From a checkpoint of a small transformer trained on Wikipedia: 2 heads of 32, MLP 192 GeGLU.
Each number is 128 + 24 x the weight over its row's rms, rounded and kept within 0 to 255. Layers, rows and columns count from 0. The size above them is the row's rms in percent of the matrix's.

# layer 2 attention query, 64x64, rms 0.245, rows 0-63, columns 0-63
size [110  68  84  82  78  90  83  95  88  98  87 111  93 122 126 115  91  88  93 100  80  78  75  91 103  81  83 110 126 109 116 137 127  85 101  86  90  88 101  80  94  99 100 117  94 141 112 131 123  98 100  94  98  90 107  91  87  99 100 107 103  63 106 114]
[[122 143 117 140 152 125  87 139 113 173 107 147 127 114 156 146 164 106 110 129 120 149 131 164 113 122  93 112 123 131 122 156 151 103 140  80 138 150 160 150 126 120 111 108 127 119 155 119  70 153 171 130 122 175 131 149 176 107  85 138  96 156 121  98]
 [170 183  95 119 100 137 133  97 180 127 139 141 143 131 129  85 149 150 159 169 122 179  87 143 115 120 148 112 164 132 152 126 154 152 169 133 122 102 111 120  88 101 132 128 102 115 153 142 141 119 133 111 128 120 124 183 138 129 129 114 134  99 134 115]
 [179 163 161 109 118 133 136 148 173 145 101 128 138  94  90 112  91 138 132 124 116 155 162  91 120 128 126 120 142 142 129 161 100 122 114 154 156 176  96 130 117 136 130 103 124 162 183 152 164 138 136 127 140 105 115 134 119 137 117  76 145 144 165 129]
 [105 122 149 130 125 107 160 123 128 141 122 120 148 135  95 122  85 120 138 119 128 114 164 130 168 104 124 117 120 122 144  84 148 163 152 152 115  89 127 172 139 112 143 110 100 130  60 110 138 143 118 187 101  71 121 162 112 144 162 130 138 114 112 127]
 [113 104 159 137 112 141 113 126 106 145 181 144  85 136  83 123 116 106 119  92 128 151 150 131 191  94 182  96 119  80 163 101 120 138 149 120 123 132 112 111 141  84 130 100 138 131  99 129  99 127 110 139 112 130 132 137 152 143 135 114 102 161 128 150]
 [121 105 142 157 133  96 132 137  97 165  83 133 159 144 151 141 128 131  97 110 105  88 187 164 145  97 148 120 125 122 120 111 131 104  97 124 130  99 144 143 148 110 136 113 119 108 111 112 125 166 124 177 135 110 130 161 182 136  84 139 160  93 134 137]
 [103 120 169 150 164 145  94 182  84  98 118 129 125 126 146 180 125 142 107 132 118  98 154 135 105 123 159 133  71 146  98 155 101 118 145  85 109 111 165 134  97 145 121 117 149 109 137 156 119 136 155 112 163 144 131 107 150 129 112 148 119 135 129 155]
 [168 132  91 117 147  98 126  80 139 111 116 147 144 127 100 142 102 141 180 125 128 107  99 142 122 135  88 118 115 101  91 143 122 112 102 148 128 120 122 144  99 141  96 123  95 122 140 119 113 134 103 109 117 143 131 125 120 178 140 177 141 122 187  72]
 [ 99 143 115 146 145 143  94 157  90 115 120 116 152 116 114 115 131 126 150 161 140 102 179 159 129 140 145 162 127  95 125 106  89 132 130  73 125 129 114 135 159 124 142 107 120  68 135 136 105 144 152 146 116 155 121 136 135 143 118 152 165 125  97  60]
 [118 100 109 160 150 103 153 158 123 146 122 132 151 137  98 155 147 111  87 145 178  96 146 134 110  94 114 157  98 114  76  78 104 107 110 130 133 102 150 134 149 135 123 152 124 125 131 116 119 172 138 143 147  84 122  78 114 143 142 118 158 123  91 118]
 [125 167 163 146 102 120 149 169 122 126 138 144 114 136 113 164 145 120  86 124 130 116 123 165 116 135 181 134 134 176 145 140 143  97 145 131  97  65 131 139 125 147 151 119 133 142 125 150 163 113 117  82  92 163 157  88 116 124 112  98 110 142 140 108]
 [136 112 100 109 118 177 171 138 122  89 124 149 139 119 104 141 133  90 141 182 139 131 110 134 151 103 126 163 155 110 108 143 105 129 146 178 129  80 152 134 110 114 133 162 154 158 134 130 150 130  97 124 128 111 114 154 116 163 118 115 124 170  94 175]
 [139 115 144 102 123 137 101  83  90  76 132 150 188 134 145 149 113 147 146 100  87 121 102  97 114 155 167 172 106 105 122 161  93 127 116 134 120 163 118 112 156 105 103 126 124 141 124  96 106 143 152 150 119 124 116 145 154 136 168 139 113 124 147 101]
 [ 86 109 144 129  93 111 109 118 133  95  56 121 148  92 100 148 142 155 130 114 137 151  99 166 120  75 146 122 108 126 116 133 102 168 113 123  97 150 162 138 157 118 165 130 138 111 148 166 109 123 138 147 144 142 102 128 164 125 170 129 154 135 126 136]
 [107 123 125 117 138 128 121 113 160 130 113 136 105 130 104 182 142 146 120 137 102 113 133  98 137 120 147 131 109 126 129 153 130 156 169 139 138 108 137 177 171  95 115 113 130 104  95 166  83 120 139 161 137 102  83 166 140 186 115 113 128 130 141 183]
 [154 110 142 138 147 130  95  95  71 123 111 152 102 125 147 110 116 138 128 133 122 139 137 111 128  64  93 134 123  90 149 112 138 129 131 148 138  75 172 151 120 124 133  88 148  98 105 127 110 144 124 135 113 184 149 107 136 156 106  83 105 114 109 147]
 [103 146  92 136 137 121 173 137 162 114 176 122 150 152 170 126 153 119 162 139 132 127 106 148 149 107 151 170 150 132 145  78 124 157 155 168 101  87 116 120 131  80 121 114 133 115 101 116 155 117  99 122 130 145 148 175 141 143 144 113 139 113 131  95]
 [103 154 101 113 111 124 150  78 146 103 128 100 117 114 132  95 102 142 149 173 148 146  87 116 126 161 157 110 149 141 135  67 154 150 115 164 133 138  92 145 133 148 135 159 123 133 117 126 102 137  86 140 127 124 107 152  93 140 184 124 140 128  99 149]
 [160 112  98 133 145 112 115 150 137 157  96 144 168 123 156 137 170 160 125 128 140 126 130 141  96 126 129 102 129 143 136 167 136  86 134 136 129 147 168 146 108 125 109 118 123 122 148 142 124 137 167 214 115 117 132 149 166  79  97 117 130 106 132  93]
 [102 101 126 159 137 124 102 126  79 107 126 130 138 130 128 150 112 111 107 143 147  77 123 128 120 171 156 147  82 109 137 108  87 132  83  79 123  95 174 149 110 164 128 119 129 105  94 110  79 126 123 157 136 135 145 110 137  98 106 135 111 150 132 115]
 [156 130  84 113  90 120 136 112 176 142 133 141 116 130 142  88 131 163 159 136 136 172 122 138 107 146 119  87 123 140 146  92 129 159 131 183 135  87  68 112 120 109 124 146 132 118 123 127 145 134  91 174 131 119 128 160 113 149 137 173 118 117 131 145]
 [131  92  98 109  92 152 116 136 108 109 136 131 126 142  66 101 129 118 170 165 106 151  99 140 121 109 181 154 156 126 127 160 174 154 142 118 135  96 137 115 140 101 148 128 124 120 140 103 173 137 103 134 102  87 139 165 125 126 139  96 145 133 123 160]
 [136 128 110 125 106 121 129 135 161 165 144 147 124 115 115 141 101 135 171 111 124 151  91 159 148 108 142  75 130 124 151  83 115 164 114 114 111 118  90 159 179  91 140 139  94 125  95 135 108 123  96 113 105 117 139 140 129 134 183  95 136 116 136  85]
 [128  96  82 129 148 122 112 120 110 164 125 161 122 116 137 170 120 139 121 161  88 120 136 145 158  96 126 101 113  96  90 130 147 143 112 114 139 139 129 109  98 137 120 162 143 133 168 124 100 122  66 125 116  87 118 100 124 136 105 131 106  79 137 182]
 [148  97  84 171 146 118 123  98  75 133 130 130 143 127 122 109 145 100 138 105 130 131 119 133 151 129 113 193 131  74  97 125 149 124 153 111 153 125 128 133 173 149 103  91 101  91 152 102 115 145 120 157 126 166 102 142 138 122 143  97 149 124 101 123]
 [134 111 179 125 151  82 131 110 117 143 131 124 106 140 141 132 157  98  86  56 109 145 144 161 126 128 108 112 115 128 124 113 142 104 115 128 111 181 123 103 136 129 148 123 125 151  89 151  97 128 145 151 150 160 155  96 176 113 105 137 149  93 148 136]
 [111 133 134 120 114 169 152 126 133 167 146 150 108 139  85  74  89 131 161 120 158 135 130 111 163 164 128 141 137 162 113 136 106 103 101 132 149 169 140 142 139  84 136 172  88 125 137 114 138 112  92 105 152 171 132 136 113 117 154  99 124 123 163 127]
 [139 139 118 157 175 142 100 129  93  99 122 116 174 146 108  98 132 129 113 134 136  82 148 123 136 183 160 155 116 123 165 121 149 151 104 142 144 122 150 162  74 154 125 101 120 111 144 138 156 145 132 112 170 133 126  74  99 110 127 123 130 139 130  92]
 [131 112  78 128 117 166 158 104 114 120 120 110 165 128 123 122 103 140 148 153 146 126 109 148 112 118 148 135 145  95 131 107 125 154  94 164 137 128 115 138 136 151 133 210 149 171 170 132 123 152 126 132 117 130 121 121 116 138 195 150 134 135  79 138]
 [109 142 135 172 176 122 142 120 147  89 119 111 117 169 139 124 143 114 128 152 143 130 120 157 122  91 113  96 138 127 134 117 125 182 122 160 140  78 147 150 144 143 143 164 156 117 178 179 130 146 146 109 143  86  88 103 135 124 142 152 145 148 124 109]
 [101 168 168 133 154 140 104 143 133 119 159 126 138 152 151 127 143 126 106  84 179 148 116 124 118  86  93 138 131 149 150 123 115 102 127 134  95  80 143 134 116 115 130 152 113 159 161  89 149 132 106  98 150 151 129 127 185 154 155 163 133 116 136 102]
 [ 94 115 137  81 140 146 159  90 127 105 135 120 103 131 133 127 146 147 158 108 148 130 147 167 135 123 112  94 144 147 134 128 115 154 143 171 132 144 119  67 123 103 126  93 121 175 122 185 106 130 116 171 103  96 127 151 138 103 120  93 142 135 118 162]
 [143 101 150 133 149 147 164 108 137 139 157  84 134 166 141 124 130 114 107 132 104 104 164 127 165 127 130 124 148  88  97 143  94 163 134  87 151  89 116 116 136 111  79 123  88 161 158 161 141 174 104 126 129 111 116  96 140  99 117 137 147 147 131 112]
 [139 114 120 138 108 155 140 152 123 113 142 111 113 160 142 173 142  62 151 124 122  85 129 117 131  96  82 123 127 109  96 122  97 113 116  99 154 120 100 111  88 161 114 139 146 150 138 139 165 179 137 121 138  89 156 125 149 118  87 122  92 150 121 125]
 [ 48 167 173 120 126 125 115  96 112 145 136 144 133 128  96 150 125 140 129 143 155  84 109 123 108 134 117 113 116 141 149 112 129 146 156 130 124 130 136 131  84 106 154 127 143 120 134 141  66  92 107 114 161 110 120 156 149 148 165 119 121 115 131 179]
 [169 112 155 135 129 142 118 138 129 122 123 138 118 118 150 139 152  93 106 136 177 150 115 174 156 139  98 136 122 118 113 123 118 128 102 116 108  63 202  96 112 139  94 144 155 114 115 146 108 120 109  91 159 138 140  96 124 111 115  98 139 137 103  92]
 [118 146  85 114  82 138  85 121 147 116 159 109 119 146 118 158 134 113 127 133 116  96  75 135  66 134 162  85 140 124 156  97 131 144 119 106 149 111 111 143 121 134 104 158 120 155 117 102  85 127 146 130  96 119 117 132 122 141  64 150 110 127 127 115]
 [124 126 157 142 141 147 121 155 129  99 118 154 143 106 131 131 109 120 140 138 103 140 141 111 101 125 141 137 136 122 125 134 114 148 166 110 163 218 119  97 126 131 135 111 138 107 134 135 122 139 127 139 151 205 103 102  67 137 159 110 102 101 155 132]
 [105 160 105 120  70 123 104 122 139 114 122  87 119 106 133 129 119 189 145 153 140 150 109 134 120 112 105 130 125 143  94 102 146 127  79 116 123 131 140 139  92 180 150  91 110  87 131 140 138 102 131 148 141 138 128 124 118 118 172 120  85 152  85 111]
 [114 131 135 107 149 182 111 132 145 111 111 148 124  98 135 115 147 154  80 105 144 107 138 105 111 127 122 146 152 153 141 128 112 154 124 112 121 147 150 121  91 183 142 154 129  81 134 126 151 151 158 133 155 125 155 109 141 126  84 155  89  66 121 161]
 [123 140 151  87 139 156 106 113 131 125 130 107 159 121 118 101 110 135 164 133 153 134 159 138 139 155 147 120  94 113 147  96 115 112 137 162 113 195 138 142 132 122 109 126 159 129 113 151 134  98 158 144 122 119 153 185 117 136 151 135 156  49 135 147]
 [138 134 139 142 128 137 103 121 137  64 153 131 177 111 131 132 101 145 166  89 123 121 153 125  79 138 135  94 110 194 157 135 120 109 120 135 121 174 154 108 123 149 133 149 111 111 135 118 155 110  97 116 127 105 133 150 144 102 110 131 127 133 104  68]
 [ 97 164 123 119 127 137 126 136  98 109 145 106 143 104 124 117 154 120 101 129 131 120 139 131 127 131 142 113  73  99  67  94 107 140  97 117 149 148 131 142 145 146 155 155 173 171 112 127 187 111 122 127 121 154 125 132  86 149 109 145 123 150  93  80]
 [107  98 176 161 122 182 146 135 143 116 155 110 110 156 135 127  90 102 103 137 133 114  83  97 103 106 131 151 144 101  61 151 144 137 140 110 154 158  88 131 142 111 134 148 136 128 137 132 163 178 116 143 130  99 117 145 130 114 139 126 155 154 124 109]
 [153 109 128 171 209 100 165 130 138 136 106  66 108 118 133 124  87 150 150 151 139 121 132 104 139 138 175 166 131 103 119 157 143 137 132 149 126 128 103 150 114 128  89 148 129 150 111 139 104 152 131 154 143  96 114 132  97 131 112 136 115 164 132 134]
 [165 104 150 108 145 147 151 133 142 122 162 103 139 177 165 123 122  92 152 153 131 117 152 101 111 131 127 139 179 111 111 136 113 148 179  84 177  96 119 112 124  93  97 122 115 169 167 144 136 161 131  92 132 134 114 113 130  93 132 139 137 132 137 117]
 [107 118 117 110 116 121  92 148 141 192 160 111 100 155 125 163 101 103  86 126  75 160 119 137 123 129 122  84 147 100 118 166 126  99  86 110 136 140 127 122 114 109 103 124 133 129 138 131 120 158 100 129 181 130 118 124 179 102 154 121 114 130 150 137]
 [ 97 163 120 115 144 139  90 135 114 106 104 171 128  95 117 130  90 100 128 126 173 137 101 114  88 128 154 138 119 169 158 150 182 110 120 156  93 126 136 128 142 145 168 142 157 120 116  91 135  75 158 138 143 127 137 164 129 146 134 137 103 116 108 144]
 [187 112 162 122  88 138 149 142 128 141 153  99 152 146 158 133 135 124 122 124 115 113 145 139 155 124 106 139 151  83 106 147  84 134 165  86 156 123 130 110 114  94  73 127 116 149 142 164 123 176 105 114 126 133 121 104 154  97 122 134 149 164 154 126]
 [179 130 112 141 102 126 154 120  95 123  88 142 127 112 131 156 126  90 113 101 122 111 150 116 165 133 168 148 139 146 125 138 141 121  79 121 117 107 172 161 167 153 130 127 122 128 109 105 152 133 138 100  78 104 147 113 121 103  80  97  88 138  95 131]
 [171 148 120 135 106 146 131 121 127 127 153 150 113 153 124 105 109 158 129 129 139  93 110 137  77 133 102 118 167 117 111 139  92 105  92  66 143 173 136 116 129 121 100 135 135 174 166 118 152 138 121 132 123 176 125 128 103  86 118  82 130 101 143 131]
 [113 152 111 116 129 120 118 103 126  76 157 134 103 146  94 120 125 124 104 123 141 130  95 149 117 141 159 142 124 157 119 180 113 114  66 106 125  93 184  96 121  86 142 145 114 107 136 108 127 103 145  93 159 116 143 118 151 125 104 114  88 154 107 106]
 [152 129 104 108 102 145 158 182 154 158 165  83 167 174 139 106 123 127 165 148 109 164 111 126 132 149 164 161 152 134 133 147 107 147 171 113 126 105 108 120 112 149 132 114 104 124 109 152 113 126 119 148 154 147 163 169 115 115 114 102 127 105  98 139]
 [114 129 136 112 139 136 138 137 143 148 109 100  89 157 135 107 126 162 154 161 147 151  99 138 128 157 111 104 107 106 124  88 130 132 140 106 108 141 123 150 140  91 145 132 107 146 120 147  82 139  96  99 163  53 145 138 165 115 179  98 136 110 156 121]
 [174 101 159 114 143 113 137 155 100 139 109 108 136 140 145 117 143 145 110 113 105 176  94 109  93  87 131 150 171 126 127 114 111 125 124 149 158 136 169 126 153 133 130  84 173 140 159 120 111 184 131 118  97  89 138  99 116 106 139 162 137 132 144 121]
 [ 98 144 128 167 140 146 164 108  99 100 127 170 134 125 135 137 128 112 128 120 103 137 113 136 137 116 184 107  96 177 141 139 149 139 131 140 125 109 138 154 171 175 159 100 162 134 102  98 112 104  99 176 142 104  90 114 133 147 124 155  96 131 104 118]
 [112 104 119 132 152 141  97 167 125  91  83 111 137 170  99  51 117 130 169 142 120 115 126 142 114 131 148 106  92 129 140 141 146 134 125 127 114 116 119 114 169 137 160 142 178 116 126 115 154  96 151 152 135 121 100  94 126 128  95 153 103 155 125 152]
 [132 112 115 146 121 107 130 149 121 148 108 123 127 132 105 127 140 133 152 136 127 122 157 126 102  83 182 178  81 108 127 142 118  96 143 136 120 144 154 160 133 108 173 105 132 106  93 159 151 130  94 169 147 106  97 166 108 104 150  77 140  93 129 137]
 [ 87 123 107 146 175 130 156 145 105 135 121 143 134 157 148 144 130  86 144 136 132 124 156 158  85 159  77 134 174 130 107 134 118 118  93 144 135 178 150 112 142  97 143 134 125 121 140  86 127 150 125 146  94 103 180 127 111 105 114 124 127 154 133  90]
 [136 161 127 186 110 126 144 154  78 135 137 107 153 129 149 150 141  97 127 141 116 144 151 113 130 105 131 158 116 122 109 149 124 136 116  98 122 116 164 120  75 143  96 128 122 141 159 126 142 132 160 157 145  94 118  81  90  79 141 107 132 182 107 121]
 [133 133 107 127 151 130  75 179 144 163 131 109 130 125 127 123 140 116 159 102 141 160  86 104  90 138  89 141 140 147  89  95  77 114 119 125 152  90 120 161  92 134 135 137 117  81 112 136  98 145 124 118 138 124 106 141 148 132 134 104 165 110  98  97]
 [175 142 117 144  87 114 149 125  78 111 153 104 108 120 154 134 110 101 134 115 142 111 180 101 105 164 117 138 129  94 168 120 125 124 119 132 117 164 106  70 183 127 107 111 130 143 137 127 145 162 125 144 132 184 118 106 131 103 119 120 131 134  99 120]
 [ 97 146 152  79 165 136 103 145 150  88  95 152 122 138 136 131 104 129 103 139 120 114 124 160 131  68 143 116 119 142 104 127 114  97 109  94 128  71 157 143 117 145 118 111  90 135 116 136 165 129 160 178 144 141 139 129 110 157 102 126 159 132 150 101]
 [181 151 129 117  83 187 138 141 140  97 156  95 151 140 155 139 137 150  82 138 109 111  98 115 134 150  91 109 119  98 131 131  97 141 147 106 122 103 144 112 131 151 115 103 131 133 135 167  90 150 127 104 148 134 134 132 132  92  90  86 148 132 125 164]]